Weights of a small transformer language model.
Size: 14 layers, width 96, MLP 384 tanh GELU, vocabulary 8192, 2.28M parameters.
Architecture: LayerNorm before each block, learned and rotary positions, biases, tied embeddings.
Each number is 500 + 25 x the weight over the matrix's rms, rounded and kept within 0 to 999. Layers, rows and columns count from 0. Numbers have three digits each.

# layer 3 MLP up, 384x96, rms 0.224, rows 145-289, columns 0-95
440493497526496525520529458521573451496498557536472499542490503486506485502454545463498541485550526507468508501550459541498499465505487473504523465494482518503517500479492460528473501492505494489507474471474489499497526477522528511531545507481467462493526498444504474470504493482475467498
516513524528513528503513488464478490501512501514556493479472500500503489485521480502527470525501465523529562486541553500528483489487495532495532505501506499457517503492534508463498531508501510514498497497508483526487506444485498494487481519515490488495451470513486540471496502509509524503
523488544539504503495442518500444517509489511467504519505490533505479510502552529507457459485474483533485495471476544511530504507518446506486536506449487457519505472520523549486546541507506451493461453431521480458529513482548493527525519510449522489499481502543478498552507516542460485466
484464491440488526521515521507475518494516539501464532485522540432508507465511516481513505457488508571482523503540494499481508526533481512505512503509479474493543519521521499470505497520514466526462510465505482492548526513494476493487485441512587476489517505460503482489482524505499484491
518495436493544471507506485533476517532517488506505524458462501480503500463492487508498505441499521524524472463506501517505485480497512476530495518484520439465512536491511520494508478490523495503519465483539532481517494521482485525499504523488539532542516480490462490537523490494540523492
469464474493554498518516530485499495489543514498528475499476525489488510479512442503507458508518483527497567536506456526498501545479481455511571515508491498534468486477535520504537550497549500553483511471470516495513485529525502526510524488505493552511499464485474527528467489467454479492
529489460503485513536518445462485537435501477501490478498473498487517452454502489491493451534547500502504516499470479496472494476528514468509541492511540452485457499499498498514491518513545511476558491476483480511526489503491505469489494540477500559526494475496507505494538532497502538487
521460501530461540493518511488488510460485506525506533473466532481506493498521474495507443524504523497514504500508487556525489527504481478498504488490530483514522486520511506486497531544499512537468491545564475519524474505515471513474494517442499507510481473514508513544506515520517472478
566495509521474547493517494483518495503545559438507523461437524491501494523479485556478505518535473490445538499464466482513504470478454471488521459474546528489449498514527500514480500469519455489492479523526468433488480483478541564490489516502462500545473483484529475436502497460498511514
506502503490512503532461463497504491489533492462515503485490508490502474521479528475548561470498503466489498482499481520500475463490468520449532469488533526502492540515508467539492558513503443513485512448498505527529496496537467515554467544466482511536453507534471488464508512481479512517
520459455508531510485536501487530497530550506481514505472501509462483478487494484536480504503507541484507499436535497548477485469511486545526470517510523494469515463525484516503549511497513467527518541535494467446512479495506512508516483511491488541488472497518527537459507494486496479520
503511485499493509492489456458493497521507472536496522505484508509501452470490523520518501473510481472507530580488513505523541500491524497448518513486489555538476516488488522519509540519502478509490526557497439455515485532519486520466465520504482484513487491512487497476452481515508491512
462544479482524475495521513524494494493509498488477524520500486479476497487491487508530469494503481495476459459524497467482516494464516519479473473467497479490505514481511489542495486536507474510501507505500500442573486539523532486514514473560488523492469540466530526518487521509534462516
503519544520487462494528504457489483493503494485522500481487452517485471487457527499507522498527492515473480477452508514496525487510481532543483490517518465488486471525506523478521481497513533528525463475500524521505488490481482570471499529511501497471483504475461519507531508484496488502
509478486534533489510503461517543523499478481478519473465510468461533496502525529502516483522436519536451469511583540520517542484522500509524534508528532469455494497522503498475498477502519468499446507451492518451499526497518499442512497460443500507443408521535494492477510500499531513523
520511514469525453542508511430527499513538480513442498478529503499490484479529521478450504502512489512508505506526500506521529478522477498522501540518511528465486506496514524473455510472483554479467475465509491508522578548494461462493516477525463492476488476488522529519491540501497520463
480538479494495509453461523501528482526474556483476540529482516464495477450518478533518484480541501535476511475466460507499515505511555498474481539490490473501528518485470470491469489506542516487496475478506514513557528485509513509444471535467515498474499544479513497503472516478522493475
527532524461483450492501517466535463461469501474495544527475552505474492511542535505461451484506518501492464532560483499480489519527494518468532499457538497491497506477516494472451539461504472523493489485540442498511474508479494465543518489514504488487492503477511516478469542482472518501
475470480494533533472469427471427498525497464511502514455506456482501498533485484512524501502460519491462530469501478498507470458533505457521515484502535529508493457495510497478503523481540527519500529511459508519529519496528546515494532494477502528502504509496505488521450483522513470554
495492534519475500495517480506551493465517534466522492501489489448513503453544528480546506483528458495512508512525492512527495497504465468479499497497524506467524479510542478464506542529523504494473505498499480520533537494505492500511453519492508499488494463514515478537489484511496468496
488536476524521534526487517491508478489496474536505497468511486515510495490557478516538488471502504557498478461484495498525485448495511489497510490503468476501493523503471461508522511531515519494492497509486493509497516467511486486536492488490530504477525514513541532501532486533520463514
501523500528463485495520511532450464491513498539525481512515523528454472471540531502506477528444439486491506532534490503512489550506493528481497467539516523516511514494521505509461459514504479522482477478551512491522506514472484507474485510491472495512538509474491473514423473489454504522
564510477515497516459527496523502482492545502521499512500486502480467495526502517488489510501501477490509533506476528525489484509478505512540522507493540491510514504529498529511458511483471510521499540475486467500450482514506518474547508491518465552485498473491469495494491503434509504531
533511541508491473554468464458496514519516498494510495541506495495494493559541509542507532470537517501475508499507493530521512475503549531498488526493561505459473514518499479512476493500455486473460497536526521496534472473524484515492508488487479497508471516489519503480541507521541480525
492511488531519524529536485491485472459511522542490536482506531501499505478493477490443463472495484500483496484500487490464471495479508494558521542496509512491519521547542474506528505469528521493494527547487481460533518451534506484478466481505515478512488479482519501521508495482500509528
498494525522484480517477501462479489497520531491492551462474488522509468540503529522482536494532518521477478518539486521476527508494492500559499461511537529476467472516452559498492515515483500481479477536571450495504453512501503515503526492483518503459530513466547553504511491493487495486
463471532508541495490543564536503467534478496499509499507497466457513503500519499465496541504497475495493491490521522494526511444511493487505516494462457490492489486484466550489487511530484479492450499501502476487509514503505490503536487503478480478488487534505486503522524520553503488481
512510511486503454520534517470486497533542503493542499518496513483467510539471484504500491489491511541438474499482541475538482549496478500475505489512497479496500489498490484488506512492533496527512529494495491508518492528511495501517507506501485501489532498528498472498500520521490498511
509519518505496484501478537489489478547467522497503511506553477484529515505562498476487509492467511523534474485500473500527486492499498509523480467516496495503516500503516453522458532497496513495484435486499484497507546518478480504526525490544525497482482483507464474455473506528478522480
511498522489473498528519461493457462549481473464495513506487519486480505496498494478483487470499530496522466509500491530523491523465504521493491510518492486420551497485494494506511481532505500489485539529533478498538544479492534484464492487552537469531521478442504506472472493470519477501
479534503522541463516514515526515496485514511460504464490435469497482457513484508516532488515543486450539494530513466511518508517502513500478467534467493474530499542490474464539480521528504505507479534443477480506529501520532502487507533519521471505482508468482489536506500496511543481486
456515466517495487471508506495474451490473528513475482481482475474487434489482520475509508498525478521514523522484487481522496505507485512498489515502508534482510542520501482557510504529521510519495505502499522451550471485475484531588492508479495467510511519496491514515497485531512512478
549485497481480473517503503514507510519512509494492473456508465511526522534472522467490473497494465537467498482495511501494494506492507550496515494486497529491539485554535501461473498471491550492479492509510501494518500536496539533468488498512494495502486459473501505533526573509473501537
482518478487515531485473456477495493553508537522482506519497456506515530463518462541510496517522489542492549516505448534425478498481480527524486490492490479527479462506537461524498544517539533486501474465498490513467463509523510518505473498486530518513500518481493471472484500541450518550
466531509503523463479512476500512527521501471533498481497473545516507500499484528487503507518478495482462570506482544470496447480510513485464513503501492505497510518507495523503493562513479519532531487484467502483496446518518472520507499480497465502441514486541488509535492499492533524493
510489505502540543473505520471447491519495478479489517507465511524460481521505482519502523506488467538453543562519549485481506539513482462488465494519504485562465492424540537523435485509527424537498464496555481484511519530507530462495475498490504519517495463469491498495446480462500482466
536481522550473477495519533491510530499455493482479561496472500493478509493529473462506521489539492511492487480525519462511493489507483501521523467522485509483528488509509503496533513506475506512522503471509512514524512498476493486522551479484483496517485495543456483520482536495443484527
534482518504480492497489507494525503545534546476524476481501518527519463524488509509455525481521478533525492492489560534465547530484484527498530510483475531506529466483508486484505504508505471511530461473494494478509470504500475481513534471493495493556458533477492491479492520492497519474
507511505464517479528524464477488495525525539472490499458521493505500461490500488505486498523545475527429533478571505491486494535494557508523473491466536510508486493484530479461476522482474472531477515471508511506497545546471511524478512516476490505486496476504541537486496456476521522494
475497504503533505499522462512530506516519502496510527470538504470519513478500468504497472511545488531500512473525511513499502548468529528507494475498548483468509525527547500506494521486511504493469503475503475482505515518515443484509533481555503528538483508485505528492474532483440466482
503526491497501492510519458445507521518498524514524557488527516513461481501511484504472473482539552498498506491528481515504471474448528511484433497473513491495506505459511526482529519515474497462525498528503509465540482522511477511466500510506519492464527511471516543496506496505527476560
549530525499522521503549454527506488492523529511468506490481482513521458466490505495477468491529497506495492504506460504474500469531498486420502486479458540467537483496498478519515538488501470498552460468497488467536517490551469502501510472482478440517497499505515504486516537488536540476
499477485579514532492514494499478496487517495496456474501493486517528448509524511480515467529537512525497505502492527495549482423526495473547526487491494461538503522512518561527477474467514495430499486500503487488476523504540487436493486497491468494480504440529495503498447522482531505514
515506494520533472519543530456496503481490499500451458484498473485486452520510495493511540451484492495486510550457512522460519499508480486514475513497510532505536482512496508525488487494517513506507517483449458509493540505501495523497458463507506471474526496518458500520495487468503490488
547482522487472497511532488501494530511514541453552454508475537495480493494506542478459522491505540492509572507506482521507515508485526463521525499480463498510459529462521485486490498490541522494528456527501506519479540517484514502474528442456502493484517489492480482487500510533487481466
524533516500479492494466510511510526531526516485490506499439515546501517518541520491479519525502493474501487551529486548494526472487504522468533510504514494475501476482488535495507490528494511498499468495523541482471516528491490508511478485475482448491515498504496505461507506529488453479
512516519498505492535503493561476506538483526496504510480488504488528499467479500481456503519537492505469494506508520496489532447508457461539485512464501511489517498509497550499487516544487503504518457540498511470481446507494467484471520497479483507491516454467507519553540528536462486520
495515432513514501510519492496514509483518483480530495506501454511432535450506520477489497520464443482498522516468498470528506457501491507454538564483529496512524494480515521496470496560494541522498531483507529436551477536514508527499465513498496471517512480549523511506481515478499486541
502519551533507507519520524478504515518491499450525505479465534524479516533511510488537516474492504530494521463508528486539503525518453493522517507483501504508482492501476445485523515508476473489503473447493475515484484471469505484499465500496523467498481494521481494498538520519538546463
521510477468529466501495503527534483457525458454496508505505513488476471534481564473521538494523480458428501542527475523489548540451451468455503507490501478483490499526511482530491468487501522510470485495502528471510524481525535523511539531467496449496495487464479522495499523483517520537
511519524528506502494507503519494475519490517504499461492479490507488539547478518474495498450519485541503525538516492523487495482486475502491484563545484539508509509486449494522508489506515482481529543502505506487495510493538467431490495503553435510489449507472521483464490487491541470484
487511500503484489486490483476484511520507491499518524469501520470489505496513548487524526540511500484504495496477466538528498487472523495500478506498498483502516501529511491491487499513494492521514531481480452485516489535473478495483553503528493523540459467490505469524519503503471515473
515530508534506515549479510509518503516551477490519497532500505474458509487511494502519494514472485455500559522512509529476448493499491528470520492512532510587479465469465516525472479543517469520489512509459480483526515469476458530525509471482499490528508480463493515455513484485502487501
465528520494538582497524502518524484472504460484546548530483485484496496499483542461499516490480506488466523539483542471500477482507462493467511493500505483498487494499554484505510530533508494516490472524504495487529504528493515483506477478464565495491488508463473529505475438494529487502
511486493494459507476504467434441526488506503485545502536533551514523545487526523495546503472543498494489525518532481520523475509511508502510529446473495469448468535544561485492456463493521492498533469467523511535496507539527484515458496538479513490504465471480473447482518500471500530462
496502554498477534544509547482515522493495486491524540535506460517475468543498530461499517555514500489466503539517560527492463512541510496509492511450505487482464514507497488480504468524451554513476474516506479504530457481510535505526516441558504489451519470434551500478459478489475516476
509504456514493521486494495496490480509427529488507498525471531497509445458521512458509498490500502543476516522446549484521521507532492529463482503500490509487565553463491517542483520478509527496506474525478494538530488503485478512520510484498473472523506532537471523504504499531490503482
507496496523497524503495514523486549502441532534502512503468496528490518502545515486477500493511460490462497494518536470514521496497487480499489557476498480502509451521495489499497471499491473516492458509525504526523458499478516494461506464493481504540493490486540505488500505473495512512
516511490499492529461502492510496536523472512535495528486506519459517506468545502480455513517492450487487503504451469491518502515438549527540520509485467504504479518476499504523491498548502538527507459520507492463491526488523479483536497481512515513465498556525514527517488497504507447497
493465521502532487536470500455470528488508481524538512473450525501498478559464506484513520498498437510513521439490556520507433451524497496506537540487452474510491465479531475545496523514510529514553484546530548496475506515499504507458499468465522553454461486473532495506477532481494513492
514515499512488497549466491529530522537516520496528536504484529457516458570464502490508538470557487495490490518473505532505463487485473498473514489490525525500473436489523485521518501477499495512515488463520524520496501514508445529536478501501491479542462478441472496483494479475486520505
566521492492500473502492485488529498500485457443493514516495521473485455552467543500489468495500495504495485521497533487500536546500518523485527507440498492494525513518435558521500530498533447504476541520516484518507513515484500524495487537469490521496508506536496517492499464515542482493
542481497506501469510538528500490465505550490496524482466537491482504523474525498505516529479492480494523477490520503508510488498483507558482482471466465538518499499488497467469499502498502490495490504503510522491498513505507547526507462492494507493501512496514491524493467498506478494513
484504460509496538515504461463529472478484485499514480526472538491471502480510471473513503501532513554484499511503480494495495485489504482480526478500512504480490480502497479485475547507471561538521480489514504525505482515526495473477503540491466536474490497500510510493518530513494510476
524498541511474461501495457423476516507520494479491502476444531485494483476469531467525487519528446524483508538517522483483539521492549568488511485487480490483511512512495496499489484470490534520516508523492496504542519521481537523506555498430472478454492499508515477508516538535536509533
506498500491543499474490470489491503488432554542485478494482490506524497519530478479465491504513490452501527505469528541481491562502487524485533527484519514528531535563476520490547536478468522483441484456501464513491507511517461479505491457504489450561473536513512525509458446510533493510
476540520497457531470474505489487457513486520478490504489507521499468476470514475514475516435480497526482489508508506519492443493550474459506523523481517471470511440536475525441504504506477508471505519503541498488495504522508497524541461483525531512470505540491560557524528506491478446506
451518498502542519514516414492483539491528503526479497475528499465504486518504490453523499497504497517507514506500482489457518486510510481524520507511499508540489464493479490521496480514511526527535536506484476504516504514479476494492499498493494529495525518540493504503493501497477559481
536499525515523545538494470480506489528471516527515488480478519502503480459506504460477488507520482514519511479462535482489506523518522503495463497492483463493531534473489519528501488461507514489530495540482505521549503489483500476510494468481478499501492527521483522488500443546499495480
508513491520502502468500446475478494528484551520478531536486488512479529485500508455499526493501479522525489539531524513495464505523525451537484502511525487517497486478515476476498514486485538492494496516521515468527500506514520465488497491528508541491497503488449491523490471525529513532
522530511505492507476495476518517504490465547469536501533462521482490516498527495495473537488508452514544508525465459494514489467461484435517498472458492518519475551514447521514506533526512506492510498495506525469484466516475522487507456504460490503507513499540515505470488498546472518496
524517517488498487495490490483495499488504478494505546501523502476514470528501521535505517459479495516481470492515511501518468524486512518524495530503518501442493544536509538495485512486476539520471473538542507492534456516523511518479468533449519461513476502493541517530484534483544495515
453513493513508487522488522528460494496463483536516533453497493482452509451501495503498500544508516508483481460478508502496482454504487536522498508471455503507476472507503510482474500485557494493531490514512495508508519491529493463463513464528526488476502532451496518551464540481495514517
556527515526520522463488475486473494557506502504503494519465484498528471521516483496489478549530479505507512483462487523484505521501509478547530520515508478516547546517520511528554511466466499498502534527501490539483490476499520463470476476482490524493492480467486517506485468517466541531
470479500497517493489466555485532471541464471514505541466467491481496563477513469459523510533539494472500525499504458499533511507555464495398545498518550518489478502519558499472500532511506486504538502486507512499518499530549461556491532471509523476469519492469500541508438502497487467464
521492513486482512518454478481501486508473542462516521470492517509517466499472472545497486509540554436471506487508492486481527549495500499521469526484529497509531484521502484488531477497502486509491540476446498492522530520501530554480562537500458504524512501483490454503493520503515474528
526529491486492486523498516512517477500485491479560496509469494527474500519485539500482493490561487504491458483530529536513502528530497530483488526500500503542508513500443486487505538470473482518510510524507452482502515477507495483528516498506506458519475519499512502482476507503501482525
498538539524460479503523496480498486518560524502464517495477483499510489511516491468474488523469459501505512475494498532521528533506484531524492512510533512493504454510526488494556474510507472488500481505463491488481529484451500513448505499555455466503510499449527541505486487490494469509
489540520516538528548561496454512491457541537502487499470479489498507486483467490542459495536479434518514477441528511515526531488522453460474519495518511484522484476477499492455487499474514517508531504501595474492514529510517529479513494527473505524459489522492514504490486526469549499500
475512523520493501488493492507494475518484529497507483467527494504480489487520492502519478518488511489528541467492483553491491483504532516498489487470522473499536537493483484461482545502468482511501450465503506499510478513523467506486504505527508493515502565471521511502470488535468493522
490519496463468513479480471481488478501527533503502504502511507496499542519549497493490524501505478524490509454489453545481501526502489535523524476481481501489515504532498477462531501456477486508514519505476516539489527537536510518491539531484504501508519471491462471525469489491534512461
508515466492504536484496516468475509557485496503499499487472478580523507472504487486512471551496491501499492477508499508547505524523489438473505499545504471513516482489531513473536519491537500522534508539525517499509547505523552505432484495498494507448470510507505458512505539507469517494
527482485481448509484501489542498522461539521478542511515462489504502503471494495511482478510563461524460485480543470467520456548537491506504491512482499455507526528515528518490545523543469516527496489498502491463498499511528528504469526502481516500515511470530496487503470496504507485500
483507509537487544533477509546501479499468496529514468486468498464507492524478482476513513528469546468495510530562527514527496429510529526533486530452502501484545498451485496559478473512531470505547493458469512498446467514472474524496489496479500498488489482492524481515527492487517549518
523477494490468515512491482483520533550509512504520487474469488529487491478495480495477485522522522490496515477456506534517509454467556547511502486517448501483520530499479500535497508489525465472507492514488469527521490544499518539486520560473480496488491481481501505477540534466505481532
486544486480516508490554493542497537502501513520458528520504492520490502522551489475507514477485497527490469512525473518543478507464510547519486569490484456489503513464487469437460507493467519494513486531514491480498488469500489522469482507524493513513483470489508512493497513501490511555
508497528499509503521454484466517472478509471509545454489518507497503518546500539501541480490564474513489509510488471520507512431431488504497533483480454496446480484506478510560523513543531486497527584549519493489519467516528480515512504518500523490496476508453465503527514470520520510452
505498465485444511492500484489531520478462513496474497493472539462503534492479492477494509519495497508494503562483478503514502515504481456500523510451471497506503532501508483532540537515541521516514530467486491484507468466547485517497513499463518491483517462474497478490463471519486463488
524522495522509543527514486494467466503462512544470483449476513499497494455504496488488528529496494524524503502478523524542507539478505483488492466548473499525495545537511503525520517471521532496509495490461520518524497487504513459523502493497470499524506493515490478508504468569498542504
448512464471547544516520467545520480467484512528542501475512518452509462503515526524511555517504509459503455515500540476502477506504493467487517559473440499512510455462506458517528489517508517508504497507477477502478499521497496515496531509478487545482482491521452508501454495482510535526
480455480561458531552429533412518457559502486485527471476477492513496499516496509494516486543527483458527511516530491506538547496481487507510515485446476481482478456470480552496520508557535483509496481469533504489503461492511538580482507482500497474493491576487501473498498524476411463467
480522491477518529487451565504511459439488498523464498496513493536453484510514535515461519510534444508473517505520495499519518501480520533514498499468506471494486492519502481493504474486528540487459518495501470496497470489498504471529493532490519479512486534502504488546530494523455516497
502477501489494498497519487512527493523518521531534502515501467481466520489506478478542533495485507506516484469503467500536519468519486495507515474476486499453507496524514498464497494501503474507499510506511444481497521518548465508526494484505554511479512483507508505459513476510516512466
497577520504480493534542464481522470531572502511476465496509486480485498506438500532519517490502482472478515514479512499542497552559467526511463511538509533491518473513477472462477524479484478518480514500520464524517503533549499502532485472529483468470494541542481528455497520503495539475
493497476511499505495524482519511480541528535507489450483489495469510454480533502481506512506488474473524489517464527516532500500503487498504532516481469526497559505498498540504530487477493492590494501492442529476482540479506513468477524476553514531480513476454531528512450503478502522512
489495479507443500485524518491520480516450471477550514494488461464513516523488485469530496535528511534526475509485475495562513524524454457506516464507521458509504465486491504469547509532544466489459534534508496529538502512493454505497445450492530448530512551529497523499483488521457483521
531516541479499498552479523489490454534472466510525498490459490475452488483466514505563479513509463496511445526486507525541486526510483484476504492490501525476499494495504491559497541485522440491499473459518488498466514565565512526526513512529508510513478547540502533439534521506503486474
509507444489535521496501476492496465525484521503524481508493487480491472472515486493486477468491525526514546478491513507460490527504453476495468520485505501512494518516523484530513519469488544502496508530499497494534471506531496553508441455517502481452502508479512553502465501519487513543
518529463474489522504491492500490492512469493502494451468516525474498515486544484525467502515497487499497534526497545545478467477508463503499503513489463492452551561487518520474513538506500519518515471517496507487476507509469464473478507467512527485524504503504490508481489493493449493509
485503536544489524446543491489496507501535493484486511493501513478489485500517475521484466519470501477476545539540516515505494507548493540502466542501496498516477496464516507517498456517513493517483482459486518445513529498504495528510470512509491520469468528504527509474501504521502490536
528503524517479495506529543462495487525496484500482501476523491532459467495511510502491501541518490502527536486490507508546490469476537529486488477469436507526530519475537487494521497526473519523458484499524497488511504518458450521508494498483526499481472523471467530461471487530498502494
508524529510494479517516476470524468499546518496520499462458483497506510465498520532524489538515468469498514487539483484470497516512528524463498453493483507492502492485473520553478511519546517501504508482462542498502515506556527485571494493507456447493532500484505491541511507506520458487
512514519546482507498507496509512492460500483508531525519498499479489510459497506542458523538515502485486529450492517498549538490472493524475481554489479521455479507474508507511485511508515464458463499490526500468489461487446441504501493509517491480489495513445500565484530548496471514531
488496493471496539478481523519513457504496514499485517526500485521481481522508495560517544472483532525468476533552506494491544461479496504518471502505487526513513501499482501487514454469482518502447473472520483455504480520500541507526476508516496451487507544482497474517495480539503516508
454498463497497529482482490499489475502523502518531528490503490486484484507540490516496518482464485549522533506452502511507524481492493505496533491503498494492496530528467489497444484488525481475470530490516512511530495488494474499510483538491513484503522549499515497512521461568446519486
507463469483493486517484515479503505468526491533487476523471509509496489492486472483491525470514511492491529521507490487521526472510443485518514527466481471516548508488513483575474511514524508506508529509487488519502492538500485488435504472461552497506531478470490467525516518500498544468
502536517511515513439525510506504493471514486465519489484491533507491454473492494474475482503534500473510534477509468496457504496482519508516497533516480488452484515507518518498489528491536528501461515542541482504507507539502508479469544469517498512486490479478521508481464481505498477499
508500443488510494462473473475464538511479486512497467493470475503503499483523515483527520518500490510502475507492479521500503507464492502479524505506535516493552525538503473506498519480512498522529503489458498503525538524530496528504535536521484487507517512493528446507549485523477558484
440502483522512529487472500523533514523475518524533487471543468496488461520458499495520517511549497492488522514498515493537486514507490488507504527507503528474496494482461507493507455482508509512460493496489518507521513506471450497513549483511526497543548543496492530497484466529461486559
522554543527539516517506510522495474495525538508522499467408473480476511486453475495547455523499498527456505505521482478496483496511495511490463528532455476519514462496516472486533540476532555514482497533515508487470517518520482502486495481494456493504483461531514508485458494518501530521
489491496493532488503512452524468523464503480499501521521496484536502539501477458504549507534526461521480520503512470507486488525500528535463502502536493487509506539464474475495477509508501459488538478559529501506522493529491493538475524506496485512486506488505498477478487469515545507564
519487479523517542502497494475479496471506478502519504494535550534508492508518503511450561502524484497494485480532529530539469511499528469505519522513533479484502504485509509476445521514521512528503461490481480448478492462430478467483534480468478478510503505507545512509537493479484439487
504496488518453529538493491481514495497485474508490458505483470574510513455539475480465514523505490527525554513470497517527536471499502497462544507493495473508508505523486512504511488465489494465547442477537515518473483531522500465426547473489479530483463489512468515504548483503468541470
542511469509478534452475571479483473470532571490484541525521502525538474499514516502447512535521478453468542487494522509503472508487522523440510480520497470548483496463514525475486490520503506499479513461485459492517494495510489485553529500518525471518496475487456524480524532480476512504
529498513477497515504527509478484505491469483564498523461522505507494492496527482496526491508531541541484506498509484495525488490488516521538497481509479477529477499498486480496486495514494534479488506465493526495531477465490508461518483497505546505520509479499476480526520511473519501532
505496533521525510512504495476471478495547498521502508496520500492468542477524501485538476501496475494515505499512501509489493489516482542465511487507494486534497524504520520492504494468482504507502506463475514495492528549501480504490464491512513531497494503487486516505463502520487490489
509479515522490468495473550509465456478489519480499511499521536487469488507487541487532478479480480508513506501518493527497495548504513535503491506496509450501462533482491474524479488513509473484516466495463484485546481512542520483509493483465489443470505557503503461494497519512561518531
511461474484505453498479507478532510487500495482480523495518454474518511509490465506460453490479482503507513452462498526563522518493510500501510510450538530517534519537539509493510524559526526521475516505467504495526475512502490482479501470500488486483485560506483517531466467499486473550
512521469467497493531504486517567513486550518492524496486450505480505475513514485485497498460525487505512491508519461515474495510501492486528525545503506515475451489447486484502515549502532498502546448491558487490476482488464512478521472469524462507519502525520504494568469500474491518513
490534500512488537518474464510522508515479504489472471493473491529475497549452513467530521483552510506495468479486529507460496513493494501480510520501497502486466459498487464478510498492553491505521499513471491525512514510516550522465499484485479466528507501547489438521464522540477539534
451527509519503494531494507478450497507472525514497487503499543516498517489506472447576510441447550519456537531530479535494489524501513524525551514512520474496452506511473537479514449489489477482477520499489508531522471504543507486454529485487490489494504475531529468530510470503536529487
519488521466519506482529459469529484550507492493469521506506488526435487495494506509500496500484511505449493514509501496523565511496488502460503500468438525546589534504455522541525460510496497491500512493480474465476535477469522546446401556489468514514504503490529499471542501550503531588
506505508508502509507455525500455495482489510501500479468481480477506484486482527481502489480504501484455494506510507533488501493481547507563488501434528512481503492518480530488504470545473474492507474497497523509513489524510507464524496491477513439530484496482490483547484511474552489525
489481490487532515518502527463512462539466511532501504492509466530481468540494483505521487514484511517477482494494501528515509563488469493537454504503481519476489510513466561495490477452530515493482517502497528517501507495500509480500508447478472500450499482484540510415494492499519532483
519451511476508518489522510509509476482507546521473537519463442505523495528519476479457487508518483498456493470510556525500459525514490527513476498483520478471519506517503489504507504510468516516513485531549499452498527512490515509497547462448534487530500477523523469502478511511494482494
500503483502516456520522498479484469541502526498485487518528506480498479481496444536507506496520476486436477500506512517505498519524498514424502512513527499463514551502552495454475435448525484470493497510535493529553491468495483502500503449527545489509482522519546483504433465488528541495
480547524520505526507501510460507478497454490477520535523542500544479459460508507525513488480485500500482515501509473505505494499511453538463467503473500527509461526496541506513532538572532481440525514529517445485512524546484460491533517485542546510473447520432489534498444454498481460510
497510502495467455465521537486545472486478510503479518514486534507518498533549503470517532570505486502516519482509489572531497472465478543448495493477500465491480454526516482451502532530485565507517468467501503481511481474512468482502525414468500483487476546512486522509458480487501499485
495548548485498479510476475502560486498551507486539529484481484503562481494500476508494517494539486533505494488477480549493496524510500513535480473464536460440530468513498489500508491503530517493529549502536464504504452445478519462551504463502495491528508481483519544497497512474491426507
563498517466482535510513528510479499490510478556477513511522499458502499488549513490515461453495512545503509537498491514502489538482484514518513512487479449490498504489521486522532507492526496444513500491467489476529489506517504513461469505469503475523496481525502528479507459541526471513
466530546515505505519520479542492484517469535520524526483487461479508448466503493518486493548495476545467516517526505495483504507490437509467511549488548518514509463488481497514570540501464535470447518556512499480535492490528498509489501440476522482479493484467491489471529505490518514506
517498472503511506526500503472460500489480527494516477487514533495473492504495532492504500480558490469496507509511511481484535501470526482493514487487499525516492489478493483508467499531514467467492541527487484503456534506461490459493474454455522462517502503498485515540500531508452507519
511495527492491437526543510485510479533502466540514536467464479498537483494518505494497465518506530494496513499468530481537530528460475504512495500462463538486551500511494496437537499496497523473470536503479454461518536527513524538468474505520487539490490495452439512494505481487538525496
502515498520525522527489482462466521483476539484480502537513514501504523504527510477463505484555499533535505482542524527528472483487538464504493533529465479518509450481462468512493466484465491507476483466487471496502531496539518527474496518510486524500518477508536541503483519495492471501
466493470493530470493498501493497488509499490504479555556467498511500498539512477480496499473518486496481447544520523523523546518511492487449522481462483474473507482546468491517516472469499475496471505477511495485501521513504494482500478507511517478472517520512509488542537519496507513495
485492505502519527509493529494513511458516477492504484524466494507485506529526479481531520459483498507502522531494502529492474495487454502517533495455497465502484467498500551507461491509500472518503500491503499520552547500514508472500502477520533551465515499519481527452498461532478477483
544479533483502488468470474516485502483521532520499514484483449482480501521482485477474488486493474538483522469548467546520460480497549513527459549511483551490476543522494508519545508468499477497493468533499544477513499513496514507444480514497495485503531528492506523506505577518573522565
477491519453514525472466497491455500497500512464499515562506513490535481485557493485491509484503509508492526484494496503514488489448494525492491487549502466474498514537479478490475477481527502458511492460523471549517507472465499481516509475519500495502489504497483501431518503519505526470
500501523566447511527512514520498490490465519531484484494527509492492526438494498491521505464504460497522559555501461530533481517493500488497495536500504502537498495488499453519440497538506483486496501490556494463498514487489470497514446494508477505464512511511516552481481505516502440480
482513505470558488521531475481458523517489507523521491520505476535524520500547527456492496539512484489509493482495501559493500535488513511517510525495532474565463481542448485511471518488445544488493482507453503510511495540476494503469467493487519452486504487468490534482500484478518512495
559520523541481505492521487493506479501497523461521464452426516476502449521477493529495477482500458502450506513513523512479501565518493542511545532527541510480473504483485479553503479431503473555545482448525493521490537526508483484502523538480532532500475450508489478477509523502504497483
510480515519461521487518519503503488522529531466520494491491504505519514496536494532475482508533513518510466549534480467478537476485463514503473512496484520467514504471506495498488496494524470552526486548507474521481463505516498536469473525493473524483468488492462492523492532489467496504
493531467488525532526519525471518496443513491474557534506520495450453531522539466478510460507477464473515518511516493554494499490533521518510491508466512482470501533468491450490489533523494514455527508508519501486512510477480465471498502492489493468530489482519492458525486525482503506500
476517434502543526513518503447511456480453528465493523537531479491471483528536531501510509519527497485501474518525553534503503465527511499486509525528480508478532460496505473547506464517501505510506499511464496506500476460466445508443472488498517494518487508462524529534524488479454472514
511537468493576501490528543481516498499487491457498449503507492504509505524517480462498460495507496535498474465550521516514470509517497485511517534542502447462526477527461498535515455449478492518472498535486503508518547546512489460506472495496483542491487502501530524519484511498502514486